{"init": "normal", "lr_mult_o": 1.5, "beta1": 0.95, "max_grad_norm": 1.0, "max_seq_len": 384, "train_tokens": 1172000000}
Each number is 128 + 32 x the weight over its row's rms, rounded and kept within 0 to 255. Layers, rows and columns count from 0. The size above them is the row's rms in percent of the matrix's.

# layer 8 MLP down (transposed), 1536x384, rms 0.118, rows 162-214, columns 256-319
size [ 97 103  98  97 108 100  95 104 100  91  94 100  95  98  90 102 105  99  98  97 101  97 107 105  99  90 100 100 103  96  97  96  99  94 106  92 100 108 109 101  89  99 105  97  99 112  89 118  90  98 103 107  98]
[[177 139 167 128 117 139 145  92  99 229 203 152 107 113 109  93 211 114 123 151 193  80 190  95 159 135 112 108 131 110 132 174  98 167 113 138 111 194 116 146 180  83 173 127 151 176 140 149 136 168 126 141 146 164  95 137 117 196 168 159 149 107 141 180]
 [142 153  95  29 156  93 102 129 117 172  68 134  90 119 138 200 154 155 105 114 140  86 157 140 102 111 161 100 105 123 109 178 147  84 173 136 133 109 122  91 119 132 114 151 108 145 141 132 154  75 118  94  91 120  95 201 192 148 115 126 117 114  89 163]
 [159 144 155 106 146 197  74 107 176 103  94 139  92 195  80 164 141 126 161 138 133 120 121 109  67 194 129  89 146 149 149 106 155 116 105 104 211 157 104 145 139 122 111 150 160 186 150 103 252  94 102 187 115  58 116  92 128 180 104 108 129 147  74 113]
 [173 205 146  99 109 147 145 142 128 133 177 108  62  84  92 102  74 124 132 130 102 150 152 119 166 137 162  71 117  86  78 106 103 151  72 132 115 117 159 123 128 122  98 115 167 128 129 134 118 174 109 116 126 150 107 203 136 152  80 111 148 123 124 142]
 [185 162 126  83 172 122 183 161 167 162 176 149 101 153 123 148 152 102 139  98 132 175 144 129 180 103 189  94  87  62 119  87 135 104 174 115 139  94 154 167 131 113 146 166 154 105  74  86 145  79 182 166  39 111 176 172 123  99 124 134 115 123 182 162]
 [133  93 130  82 143 155 114  47 127 131 193 195 117 148 140 223 108 146 203 152 102  73 122 111 124 178 150 131 109  69 119 155 126 119  92 192 129 120  75  70 140 146 167 153 181 146 159  88 126 156 106 114  98 193 132 139 148 141 119 114 126  87 146 148]
 [ 86 167 128 140 128 117 132 144  96 113  87 131 115 225 143 114 163 107 142 130  94 176 146 110 157 163 116 140 154 147 191  98 184 132 146 120  79 102 195 138  84  32 149  97 117 159 102 128 133 139 152 170 172 179 168 171 125 135 128 131 160 167  85 126]
 [ 88  88  82 141 173 152 151 174 125 153 118 165 155 122  81  87  93  82 127 175 136  92 101  72 119 115  96 175 138  75 111 189 133 107  54 129  84 153  98 155 102  71  79 136 126 152 135 200 115 139 120  57 160  85 190 152 122 126  76 116  96  73  98 131]
 [ 86  73 133 124 129 144 154 137  88 192 134 156 150 144 137 124  70 127  99  90 156 156 140 183 112 105 119  82 124 123 110 137 178  97  80 153 163 153  81 162 160 137 156 156 131 146 171 113 141  51 115  62 121 147  83 108 117 148 117  99 175 119 112 152]
 [144 145 142 122  94  84  87 117 143 134  83 102  95 155 105 108  69  87 166 129 106 120  84  86  30 135 173 120 104 164 144 171  95  78 125  86  80  87  96 144 126 116 117 190 160 108  98 176  98 106 117 140 110 136  86 115  75 134 172  83 132 121 111 140]
 [ 73 145 127  66 158 152 204 122 146 107 177  73  92 178 105 149 100 141 159  92  74 121 135 119 146  79  55 158 116 131 101 119 186 133 124 103 124 114 112 176 124  86  95 162 157 128 158 198 115  90 176  99 169 137 187 113 136 164 197 165  85  74 134  69]
 [ 69 104 175 151  73 127 169  97 123 141 119 139 172 116 151  98  77 183 128  91 146  90 120 134 126 122  93 155 160  34  68 137 132  63  79 126 137 160 132 141 116 135  81 151 101 144 116 145 141 119 163 101 123 164 163 122 135 128  70  96 186 142 124 118]
 [ 83 136 139 117  99 150 144 175  86 107  97 156 149 129  83 130 159 112 219 133 157 118 139 158 143  78 163 123 146 126 173 148  52 134 145 176 114 105 144 167 167 125 141 136  60 157  73 143 136 130 166  75 129 123 138 117 100 116 128 131 160 114 133  95]
 [ 94 127 120 138 173 103  82 110 171 136  98 127 129  94  83 135  74 171  75 142  75 126  96 129 102 171 137 193 122 117 121 107 158 161 140 203 134 115 140 110 125 160 131 176 169 143 165 144 147 169 159 155 109 137 127 104  86  94 152 144 169  66  92  55]
 [ 93 171 125 147 141 129 137 111 137  71 148 132 119 130 188 180 106 113 105 131 138 116 125 141 150 153 142 175 176 157 155 179  96 120  78 104 142 125 121  88 159 146  90 144 166 172 132 145 153 136 140  91 117 116 154 164 103 109  84  77 127 223  96 134]
 [118  96 122 131 165  69 159 135 158 122 128 165 136 162 147  77 110 162 100 143  74 124 107 113 122 102 144 163 114  93  82 164 144 156 109 166 144 140  96 125 128 152 179 148  90 191 116 122 124 142 139 115 119 168  94 105 111 137 169 147 112  81 114 158]
 [ 55  94 138 128 115 154 137 146 100 142 210 129  43 112 109 154 114 168 153 172 114 145 144 165 103 146 117  47 179  91 157 133  94 150 131 100 147 145  79 157  77 105 132  88  91 147 134 160 119 115 131 148 108 138 119 158 112 135  99 110 216 109 138 146]
 [111 113 196  87 142  94 152  45 132 101 144  88 123 141 148  88 118 141  64 142 121  98 117 145  28  89  85 149 119 131 163 113 145 119 147 115 123 174 140 103  83 108 125 181 157  80 127  89 162 161 107 120 111 109 131 149 128 128 143 113 113 115 190 108]
 [ 81 101 117  94 123 143 159 112 172 128 128 160 142 154 178 134  83  95  95 125  89 138  89 119 103 141 126 101 105 113 150 133 106 119 113 157 192 177 120  96 150 147  89 167 118  86 123  96 131 110 116  74 156 118 148 134 145 173  84 158 141  97 123 124]
 [ 53 154 158 187  83 126  65  98 164  59  84 118  74 143 138  84 114 142 137  54 131 139 112 162  94 116 151 136 195 109 141 135 178 130  91  94 147 101 170 129 109 151 149 121 145  82 149 157  69 196 144 130  90 107  86  87 155 210  94 166 126 150  90  88]
 [101 118  91 144 126  81 153 135 127 104 190  97 180 122 147 121 135  71 121 136 103  89 158 158 103  99 138 159 104 175 130  80 112 157 169 146  80 120 104 111 129 122 115 178 113  74 120 127 136 147 149 164 117 124 109 152  87 180 151 144 110 149  72 170]
 [105 167 136 163 118 162  95 155 123 137  88  99 123 140 111 116 151 119 119 169 151 103 129 130 144  80 151 121 172 150  57 197 103 177 167  80 112  96  95 133 112 127 136 120 113 102  50 123 122 162 134 165 168 191  99 106 108 118 155 174 140  75 165 133]
 [132  87 164 108 163 127 169 165 128 176 158 176 133 114 117 148 113 186  55 147 125 137  74 146 164 128 106 115 121 145 111 167 146 116 153 148 134  82  78 177 148 115 173 133 155  93 141 148 101 147 127 130  99 147 155 158 104  92 124 162 184 185 115  99]
 [119 181  75 139 124 125  99 125 122 153 140 128 102 201 134  73 117 125  44 162  93 169 129 118  94  88 197 125 164  90  89 103 155 164 129 115  99  75 136 125 106 104 120 107 102 159 117 191 120  94 105  88 140 138 125 119 156 104 130 104 146 177 100 168]
 [173 148 212 175 106 111 128 178  79 127  69  65 106 182 150 150 115 105 156 134 129 156 126 186 147 150 135 150  71 138 153 117 185 145 193 117 120  96 127 194  89 132 116 172 134 137  92 178  93 113 140 132  94 103  90  75 186 106 120 204  86  79 156 124]
 [172  68  92 105 154  36 173 173 135 161 110 111 154  72 103 104 128 131  93 141  77  94 116 154 165  95  95 150 127 140 134 129 144  59 100  92 191 116 174 177 104 180 152 138  74  91 132  79  96 144 106  82 130 137 180 138 176 135 108 144 110 179 120 141]
 [154 150 102 145 104 149 163 172 109 150  91  99 130  63 143  66 115 138  91 137 185  93 126 122 158  45 172 155  80 110 138 142 138 112  90 104 147 160 136 160 146 182 148  96 116 142 155 138 132 103 117 213 124 122 156  59  76 184 115  98 136 130 171 142]
 [ 93  64 140 140 126 107 118 161  98 130 144 100 169 158 151 119 104 123 127  92 131 124 178  94 128 142 152 124 180 102  92 102 169  38 139 101 108  97 160 165 152 123 158 191 131 125 156 154 138 184 115 132 126 113 140 123 151 166 138 106 187 139 117 162]
 [ 98  81 171 158 129 124 126 101 160 135  30 193 126 176 128  59 101 100 170 124 161  70 116  64 146  80 134 156 120 142 110 128  88 128 118  69 201  93 147  99  92 113 122 191 162 132 163 138 184 118 115 156 164 124  85 156  52 121 114 141 123 124 165 121]
 [ 95 154 149  96 132 146 163 101  85 140  91 150 113 166 144 122 105 143 167  93 157 119 146 192 104  89 137 115  65 114 110 132 136 107  89 145  91 142 134 179 131 123 108 165 113 148 126 148  97 116 117 102  73 158 102 129 131 190 119 179 133  56 148  85]
 [157 110  90 140 115 161 143 122 136 115  54 154  86 179 163 179 145 100  89 126 130 158 173 135 141  95 136  93 147  89  93 171 182 175  80 117 107  51 172 124 131 161 157 157 117 167 150 143 152 195 191 161  99 163 175  84 132 151 175 102 166 143 135 142]
 [137 150  54 140 108 109 112 140  93 178 146 146 127 169 162 107  94 162  54 143 149  87 121  94 158 147 163 146 130 160 110 151 118  90 124 109 106 126 106 136  97 149 149  78  96 142 120  96 182 108 150 136  76 152 147 124 113  66 153 143 122 159 120 181]
 [117 135 109 106 134 106  83 126  73 158  67 140 166 162 184 121 141 123 181 140 107 134 101  98 117  87 140 132 140 108 179 198  95 142 111 127 198 149 127 126 110  80 119 141 122  43 131  98  91 165 111 158 144 121 109 164 169 171 127 130  71 141 153 185]
 [153 125 174 116 145 126 113  85 105 137 160  95 145 132 151 108 155 123 150 126 136 140  92 138  52  75  94 145 195 113 165 122  71 129 121 109 109 146  65 142  91 133 141 150 132 182 118 172 180 126 191 105 157 138 135 153 115 129 118  98 152 110  78 109]
 [175  71 126 149 170 147 113  77 112 148 176 133 120 100 157 123 123 149 176 132 139 101  94 102 138  98 100 176 191  83 110 114 114 102  77 189  86 143 148 119 139 156 108 155 131 149 150 104 170 129 139 166  45 105 179 112 101 124 164 159 113 101 110 146]
 [163 101 151 155 140 128 113 159 111  89  97  89 131 158 147  80 223 141 164 130 131 128 204 154 123 107  96 120 147 157 152 104  98 151 118  94 147 158 160 129 125 140 142 111 132 172  80 162  92 112 158 158 142 189 128 170 133 108 166 111  29 151 162 129]
 [ 66 125 102 104 129 134 113 124 148 133 122  92 155 168  95 148 148 130 171 152 144 161  75 119  92 100 126 112 150 135 102 174 173 164 121 117 122  62 102 120  93 124 131  96 148 113 148 156 118 115 109 143 136 115 134  95 142 172  46 160  71 148 135 167]
 [ 72  64 121  85 112 141 100 122  72 105  82 142 141 134 129 127 143 150 147 130 135  83  97 133 166 162 126 160 144 105 152 110 106 125 139 124 181 154 130 153 161 163  84  55 138 158  59 132  89 181 142 118 108 126 107 119 132 121 103 132 113 205 123 112]
 [  0 101 136 117 130  90 119 112 138  88 132  68 122 147 127 191 155 122  89  84 151 162  99 170  95 111 140 133 125  25 139 177 151 140 167 136 110 144 153 155 122 122 111 133 115 137 106 130  58 144 160 112 129 126 227 167  63 203 167  99 170 124 120 127]
 [157 138 120 192  65  93 144 162 139 148  27 148 153 149  96 119 138 111 106 111 154 157 190 105 150  70 168 115 136 151  97 151  89 164 143 145 167 132 203 174 107 118 122 115  72  73 118  96 160 151 165 152 116 105 100 114 148 131 125 118  96 117 113 127]
 [161 133 141  97 139 180 169 129 161 122 163  84 147 113 154 127 107 142 127  50 129 139 108 200  92 112  80 145  99 175 126 126 162  71 128 159 123 111 126 102 161 153 177 144 136 128  66 203 118 183  91 103 143 122  72  97  94 130 130 130 142 137 102 158]
 [ 84 138 103 208 133 123 133 120 143 146 115 143 130  93 134 139  95 114  79 129 141 136 138 168  91 102 130 113 143 135 246 150  99  64 170 154 113 172 112 132 104 100 117 118  95 163 169 167 129 148 101 133 117 121 153 117  73 102 123 124  88 132 164 149]
 [ 69 119 204 114 118 114 175 202 106 127 168 162 133  91 114 168 118 140 150 125 136 120 121 149  99 130 158 133 109 111 173 105 172 110 128 106 121 161 131 144 145 104 151 105 137 193 113 163  88 118 170 121 160 106 160 148  97  71  92 138 123 132 113 136]
 [131 142 141 103  89 122 130 115  71 148 194 120  74 142 105 137 171 160 218 115 127 146 105 155 123 101 146 131 177 113 190 145 144 174 117 108  79  83 130 107 146  93 125 129  77 161 116 200 114 131 179 101 158 130 164 145 140 139 155 121 146 124 149  56]
 [202  62 128 153 112 127 143 126 122 154  85 104 102  99 158 143  80  92 146 185 144 115 150 153  80  90 102 107 154  86 127 116 122 113 125 154 109 133  81 131 154 129 103 169 106 119 161 163 110 140 108 113 127 198 132 134 138 173 153 104  86 136 119 147]
 [167  87 123  95 133 141 148 145 111 133 121 161  70 134 150  93  95 100 136 152 155 141 113 101 177 154 167  86 152 173 197 105 137 151  96 112 141 110 152 100  60  64 131 166  95 179 142 130 132 132 114 205 138 109 178  70  91 148  85  84 111 146 161 124]
 [140  97 212 120 157 146 149 118 127 114 166 116 180 149 165  75 148 156 203  63 124 168 159  84 100  93  52 156 148 136 172 107 144 140 184 138  94 139 121 125 149 171 126 204 133 150 140  94 156 179 124 195  78 101  64 101 105 108 118 122  70 123  46 135]
 [167 172  90 169 111 174 159 138 148  96  67  81 134 105  91  67 184 139 110 170 115 145 129 144 190 128 140  78 111  49 134 118 161 189 185 111 108  96 150 164 132 143 125 105 127 164 148 111  97 145 109 182 135 150 111 113 149  96 132 107 146 123 147  78]
 [125 119 110  70 100  97 170 170 125 164 154 134 151 114  62 110 102  94 108  97 112 137 138 134 132 111 163 132  65 136 135 136 198 101  96 109 131 151  82 124 116 101 121 101 107 130 155 172  91 116 114  92 169 129  70 176 150 142 112  87 107 111 106 197]
 [167 111  99 151 147  55 110 185 142 126 137 100 154 118 118 176 108 160 159 144 132 122  78 159 112 121 163 110  97 142 107 172  85 177 124  84 159 110 148 105  91 193 114 121 170 139  80  88  77 101 193  89 160 126  73 116 119 145 153 179 125 119  33 136]
 [101 168  61 137 106 141 124 170 114 116 110 163 145 140 120  66 125 136 111 126 137 118 103  90 141 119 123 100 165 135  46 206 118 194 172  58 114 128 160 136 151  98  65 106 125 124  76 151 118 146 161  49  95 110 138 143  79 158  87  80 156 112 127 132]
 [ 58  83 118 116 114 105 101 185 122 121  79  86 124 112  91 109 137  81 115  87 111  91 150 100 160 171  87 145 180 133 136 141 103 112 130 157 169 157 133 102 126 126 117 141  87  98 154  93  95 107 121 117  82 157 129 199 140 112  90 151 152 139 152 148]
 [150 117 171 136  77 154 179 133 135  83 130 140 112  89 105 130 120 109  78 153 174 122 159 138 112  91 182 103 153 172 108 126  79 138 175 147  99 152 117 142 137 160 165 145 138  95 186 148 130  68  89 132 150 184 113 113  97 181  93 113 136 116 148 156]]
# layer 8 MLP up, 1536x384, rms 0.22, rows 163-214, columns 256-319
size [104  97 103 109 100  97 101  93  94  95  98  88 101  94  99  99 100 100  99  88  97 101 102 104  84 101  98  94  96  98  98  97  99 103  99  98 111 104  91  96  99 105  96  98 105  97 114  95  94 104 101 100]
[[140 112 217 136 192 109 193 104 140  96 130  98  97  95  83 164  86  82 116 103 104 141 202 140 112  96 142 118 154 145 138 136  82 112 118  88 111 166 133 119 219 144 136  97  93 165  60 104 150 111 153  77 117 136  85 109 147 113 140 134 193 148  43  85]
 [169 179 108 145 113 129 124 152 147 127 167  95 105 161 112 135  76 125 133 142 152 120 122 105  88 137 176  79 138 118 164 101  87 200 152 100 169 108 132 168 140 142 108 152 131  75 131  66 139 100 131 123 144 159 147 145 128 117 138 107  83 115  60 102]
 [116 138 132 119 157 140 187 114 151 173 161  59 117 186 135 138 133 101 115 130 170 190  68 153 195 126  70 123 179 128 130  94 151 118  61 137 142 126 172 116 110 140 150 126 176 151 122  55 164 105  97 127 111 149 152 139  97 120 177 151 114 140 155 172]
 [188 156 151 146 139 131 128 144 151 131 130  93  69 133  93 113 147  64  84  20 125 137 159 141 134 156 157 137 155 140 105 143 148 128 127 136 152  70 136 122 180 182 166 121  76  92 135  55  74  65 140 145  51  79 145 148 118 112 178 174 115 121 139 129]
 [122 102  58  95 135 121 104 147 175  76 153  72 150  81  74 105 118 122 106 125 185  99 133 125 160  77  97 113 162 195 167 181 171 117 120  82 148 145 161 143  97 147 118  72  74 158 143 161  77  77 158 140 127  92 140 188 145 100 166 114 130 161 134  80]
 [118 131 110  81 127  51 148 109 196  71 162  95  96 101  79 138 126 150  88 167  99 121 106 179 122 137 129 129 105 131 126 151 139 140 145 152 171  89 144 185 180 155 139 127  87 114 127  85 132  94  94 153 172  64 134 165 147 136  56  37 136 113 127 169]
 [173 147 151 145 136 173 136 157 137  92 187  87 145 101 146 176 103 176 109 146 118 164 186 110 131 175 194 112 160 125 178 154 165 147 124 147 132 102 141 130 136 166 101 132 101 171  71 128 186 146 132 108  70  93 149 120 128 165  90 205 138 165 128  74]
 [ 84  91  73 162  82  80  95 132 153 120 108 117  87 153 126 128 118 170  91 141 118 112 157 167 138 150 158 133 179 114 114  98 147 130 139 158 168 183 126 100 136 130 147 104 144 104  99  89 131 123 129 103 195 106 147 128 153 155 135 168 130 106 180  62]
 [144 103 110 133 104 153 117 179 177 100 121 146 101 132 117 126 134 121 105 143 158 109 147 102 168 124 126 109 158  88 125 141 170 153 111 142 135 170 159 116  96 143 116  60  59 189 147 162 176 161 162 155 139  90 157  64 164 157 158 190 182 170 158 149]
 [134 167  96 104  92 140 134 131 155 171 127 137 151  81 190 137 138 165 126 100 132 155 150  87 150 130 108 141 171  79  79 122 138 113 140 191 130 190 153  91 123 100 168 108  97 169  61  70  72  82 114 136 102 169 116 114 120 160 106 103 171 120 168 114]
 [152 181  64 123  92 123 162 132 134 130 120 115 122  84 169 123 121 126 138 100 123 134 171 168 191 112  57 198 126 139  99 135 115  86 113 155 122 159 128 134 138 144  81  49 114 108 163 107 189 176 123 122 175 146 104 115 121  82  90 127 142 169 126 134]
 [140  80 118 115 106 121 195 109 121 212  89  96  86 123 115 109  71 177 112  93  72 122 122  78  73 153 114 135  90  98 123 184 159 133 133 116 129 118 115 101 162 113  95 134 134  61 146 136 120 120 113 179 113 142 128 175  93  96 135 137 141 126  98 169]
 [ 67 178 113 127 153  95 126 148 147 130 106 192 120 124 111 124 142 180 116 143  86 127 123  98  88 146 116 138 122 139 134 159 105  84 102 161  70 121  95  85 172 124  66 186 131 143 103 133 180 177 107 125 128 123 165 121 141  69 135  71  87 167 115 126]
 [ 91 129  93 120 126 141 132 123 125 188  77 136 123 126 101  85 183 126 123 145 121  82 138 162 169  77 120  96 142 144 173  78 136 124 174 139  80 140 124 141 178 190 152 191 123  75 102 134  96 111 118 152 145 125 126 157 131 160 131 182  93 110 162 129]
 [180 136  78 103 119  95 122  90 191 161 158 145 183 127 157 122  86 121 149  69 124 129 172 131 171 123 109 145 111 135 113  88 162 179 107  88 165 199 101 132 117 166 131 134 170 131 150 124  86 125  95  96  96 139 150 121 113  91 119 128 104 127 114 126]
 [195 163 124  89 144 116 168  78 150 126 145 136 152 123 104 156 132 109 125  98 161 128  98  91 119 189 194 137 112 193  73 139 151 141 169 141  80 193 185  72 124 169 106 125 136 172 131 104 145 156 134 176 134 127  91 170 166 106 134 120 134 135 129 110]
 [107 136 153 102 116 119 108 125 112  95 134 121  74 109 109 122 161  79 152 121 158 125 169 121 154 136  95 161 157 139 118 122  97 171 131 118  97 159 161 151 104 173 116 121  97 123 119 114  90 104 135  88  96 118 195 167  96  82 171 183 148 122  53 157]
 [153 121 135  96 154 179 114 172 168 118 150 172 101 145 104 120 143 106 139 148 146 143  48 163 137 135 100 146 175 164 149 162 159 121 143 162  57 139 157 209 181 134 170 152  65 200 112 151 104 129 125 115 122 116  97 115 162 132 121 106 138 142  76 127]
 [103 135  73 102 138  87 167 165 135 132 128 112 107 120 174  51 160 131  97 119 119 101 113 114 202 145 111 148  93 144 129 139 150 114 101 136 114 134 133 144 138  86 120 154  90 110 131 117 147 115  55 121 139 119  82 100  86 148 124 148 195 143 135  97]
 [123 121 173 125 134 142 126 110 141 116  54 122  94 114 145  92 133 148 130 142 157 120 103 139 183 135 140  96 137  74 130 219 182 122  53 116 122 137 178 108 125 140 122  61 128 184 115 195 127  90 110  58 134 142 179 102 163  89 107 114 169 143 194 111]
 [150 172  83 112 162 138 195 126 192 141 123  76  94  92 146 118 183  97 110 143 116 155  97  98 140 161 117 149 105 122 100 137 168 138 100 150 137 144 141  94 145 156 126  93 115 159 125 120 135 114 160 183 136 125 125 163  88 156 113  83 109 123 110 166]
 [134 129 100 134 129  73 153 199 152 150 101 110 186 166 193 122 138  70  92 157  75 136  71 130 155  98 140 135 121 173  91  98 156 142 165 162  88 129 120 100 133  60 117 156 103 101 141 160 101 233  77 156 136 102 118 143 103 135 161 149 113 174 114 103]
 [151 144 136 107 131  40 141 111 103 169 171  88 129  50 123 156 122 103 182  92 147 131 109 145 151 100 127 131 180  95 109 144 146 108 108 186 161 186 151 118 143 114 129 199  88  96  49 120 115 146  54  81 164 103 102  91  96 144 173 142 180 140 121  90]
 [136 174 104  94 172 109 107 118 147  63 161 135  95 166 159 128 103 116 113 127 185 133 150 219  67 216 116 120 143 115  96 159 131 120 118 171 107 144 175 100 126 148 117 152 135 162 157 129 154 160  90  93 123  79 141 139 134 115 160 151 135 131  96 106]
 [ 60 163 150 136  98 118 140  60 100 109 128 168 107 172 163 109 128 155 129 132 146 106 148 125 116 135 144 103 167 152 160 122  91 118 133 153  66 148 140 153 139 130 103 100  94 162 103 162 119 142 181 161 121 146 105 143  88 113 199 117 143 113 133 136]
 [122 116 141 132 162 118 194  84 132 122 157 171 127 122 147  89 147 118  69 147 158 147 112 159 155 189 166 165  77  67 125 111 149  96  56 108 173 164 165 151  85 146 225  89  88 120 108 108 133 151 142 151 133  76 129  90 148 154 112 124 109 166 144 121]
 [159 126 103 146 127 129 139  69 170 102 153 142 175  66 169 126 105  93 148  79 147 154 104 149 160 171  81  92 133 134  99 133 124 120 124  72  89 109 203 146 124 120 134 180 174  68 115 123 100 144 150  75 151 107 103  82  67 122  95 158  91 117 108  76]
 [146 146 114  71 135 101 129 129  77 149 123 189 129 183 116 141  89 173 119 136  38 168 124 130  94 160  94 151 170 152 126 140 149 131 192 169  84 118 139 130 149  99 138 142 113  66 111 136 110 133 151 152  80 109 147 148 156 141 115 123  63 150 164  66]
 [118  89 130 108  69 111  93  83 149  90 124 131 169  74  80 143 108 108 112 195 168  61 177 111 155 102 146 125 154 150 141 165 117  77  75 157 151 159 173 118 101 115 103 106 101 114 106 119 116 179 133 136 138 132 142  83 135  72 140  84 103  74 103 186]
 [162 193 106 108 165 125 165 145  97  94 140  88 136 117 159 123  42 106  79 132 136  94  95 112 113 128 124 145 155 171 139 133  86 152 140 131 128  68  97 147 125 173 117 163 116 179 129  99 138 114 121 146 165 133 112 140 125 101 137 142 107  81 106 138]
 [148 187 142  84 131 104 172 151 149  79  99 136 136 107 124 128 125 148 117  86 143 153 169 100 117 112 102 133 156 107 111 120  78 177 105 158 137 154 196 115 138 139 149 161 124 152  66  85  95  91 115  82  51 121 130 143  91 110 163  99 121 162 143 111]
 [179  97 195 129 153 157 173 228 139 157 139  74 150 185 107 109  79 138  71 159 113 181 153 100 144 126  96 106  86 108 103 112 134 159 186 142 142 168 153 185 123 122 122 134 125 149 107  86 132 159 181 149  91 130 113  88 107 102  76 141 110 112 184 160]
 [140 140 177  83 147 110  96  95 110  81 132 190 143 122  81 107 146 161 109  93 124  82 139 131 118 119 156  83  98 134 115 144 166  96 162 102 183 194  95 149 201 132 113 137 105 119  81 113   8  91  98 106  86 130  72 152 123 154 127 153 120 149 171 104]
 [143  82  38  86 139 168  84 112 162 133 205 155  79 161 137 144 199 146 113 175 119 107 178 115 120 121 100 109 132 131 120  89  91 140 135  60 116 142 153 140 159  99 159 165 120  76 167 135  65 150  90 107  84 104 129 108 135  93 124 133 132 121  89 138]
 [111 153 113 136 104 139  65 117  96 132 111 163  55 128 120 130 117 107  75  95  78 102 147 140 114 129  88 149 119 118 118  44  92 106 118 151 128  80 155 137 119  84 162 129 166  91 127  96 140 123 123 100 137 163 122  52 104 119 135  96 168 135 148 128]
 [158 112 118 164  90 101 165 142  61 152 136 142 135 127 184 107  50 132 162 134 117 108 173  56 189 111 135 129 156 121 142  97 195  82 141 122 132 164 135 205  47 143 123 142 122 128 138 155 108 169 130 130 108 165 116 117 172 134 157 141 143 139 123 146]
 [119 112 160 111 155 130 162 135 180 118 157 169 122 114 136 119 106 101 149 149 123  61 146 161 255 198 184  65 127 149  71 172  89 137 154 155 138 114 134 133 103 111 156 137 133 120 130 102 144 209 126 144 155 143  57 142 154 121 140 158  94 142 123 117]
 [138 134 156 100  87 132 154 147 106 107 117 144 179 107  94 140  19  73 128 119 148 155 115  97 126 153 133 198  92 144 117 136 167  99 127 140  97 132  89 140 142  88  94  89 140 104 140  77 161 162 160 137  77 133  71 119 185 130 122  99 177 170 143  62]
 [ 71 100  86 122 173 116 134 164 217 131 144 156 146 116  91  83 131 133 115 165 143 165  55 187 154 154 139 122 145 130  66 117  74 114 125 121 135  68 136 103 150  99 115 112  87 170  63  70 150 109  97  99 172 146 132 105 209 133  89 130 142 176 121 137]
 [ 87 123  67 143 115 116 125 142 143 125 106 158 124 179 105 165 110  82  28 140 125  94 112 107 157 134 116 154 168 141 168  92 103 206 123 185 138 110 159 103 138 134  95 111 156 112 124 170 157 137 131  65 168 156 165 122 144 122 134 142  84 154  91 167]
 [119 114  95 215  96 112 159  99 135 105 150 103 161 152 127 168 112 136 147 144 136 100 222 138 123 156 110  95 144 130 123 152 136 163 127 155 197 131 181 112 104  96 158 157 114 169 110 125 159  80  96  82 158 118 118 149 159  80 139 156 123 142 105 123]
 [133  94 103 134 106  94 107  98 106 163 185 112 156 153 119 114 160 168 155 118 131 153 107 153 128 133 115 132 123  99 130 155 129 176 176  78  47  80 114 181  87 143 184 130 128  86  92 136 164 133 191 108 184 214 119 111  87 115 123 178 123 172 165 126]
 [143 186  97 104 117  86 146 142 154 121 214 117 154  93 160 151 139 152 112 125 164 118 109 230 102 154 108  88 194 109 104 133 135 150 112 134 159 126 172 137 130 135  83 101  98 130 158 199 101 149  86 117 107  98 138 111 177 120 116  65  72 139 117 148]
 [185 146 132 131 132 153 144 139 112 118  53 139  95 124 101 143 108 113 129 108 144 120 109 110 120 127 140 161  63 152  99 131 115  68 121 138 129 149 143 105 140  65 135 207  68  91  86  43 143 116  83  91 182 134 104  78 150  94 145 115 110 165 109 135]
 [120  71 129  86 115 129 136  89 146 114 121 118 119 116 146 184 105 161 133 113 140 207 146 118 195 150 140 133 163 125  81 206 131 144  86 126  46 141 148  89 143 156 140 111  97  90 158 126 115 132 141 165  90 190 118 132  65 134 110 151  75 110 161 108]
 [130 105 138 132  96  80 115 152 152 142 113 148 116 100  83 105 118 109 191 178 189  70 125 138 113 157 146 142 179 119 103 124 153 116 100 132 107 176 114 112 138 103 133 136 101 131 176 156 108  94  97  90 115 128 110 138 161 132 130  62 151 143 129 142]
 [145 128 201 185 140 174  59 131  97  94 135 152  93 136 143  94 138  96 110  48 140 131 132 119 142 182 186 105  90 179 152 149 146 149 153 147 150 143 138 103  83 123 112 144 127 192 140  86 142 121  83 125 146 150 131 132 121 162  91 138  62 126 109 133]
 [154 165 150 116 145 136  63 134 134  83 124 124 169 108 167 116  94 134 115 142 114 129 126 120  81 168 141 148 147 130 114 119 114 158 160 120 155  42 193 147  90 144  87 124 186 118  62 120 138 109 196 141 132 120  99 158  62 112 163 142 133 102 138 115]
 [151 115 123  86 144 151  79 105 135 122  96 127 126 141 135 129 179  98 118 100 159 151 155 191 127 142 109 127 152  91 119 124 162 176 143 131 124 128 153 133 154  97 136 207 119 127 107  80 161 122 112 141 113 145 128 103  83 148 115 152 125 122  76  88]
 [172 143 103 196  92 160 181 112 149 116  98 127 155 136 145 174 161 142 102 167  49 108 157 173 112 182  71 101  83  71  89 122 109 162  91  84 107 143 122 156 121  83 121 148 141  99 144 153  53 119 156 144 184 143 174 104 167 105 111 103 154  97  77 128]
 [ 88 158 121 203 140 156  80 141 118 160 161 136 100 208 159 122 123 118 136 133 122 151 117 102 194 135 140 151 145  78 122 144 131 149 128 115 116 132 119  56 130 194  96 117  81 138 147  92 135  83 154  86 102 141 152 147 136  83 127 172  99 151  96 143]
 [109 181 150  99  37 111 130  78 147  85 151 100  99 176 237  98 134 102 160 100 140 104 144 101 132 164 114 128 103 117  88 124 176 145 148 115 173 180  98 143 127  91 150 148  61 181 131  49 147  93 147 131 144  98 110 107 133 139 192 136 110 112 183 116]]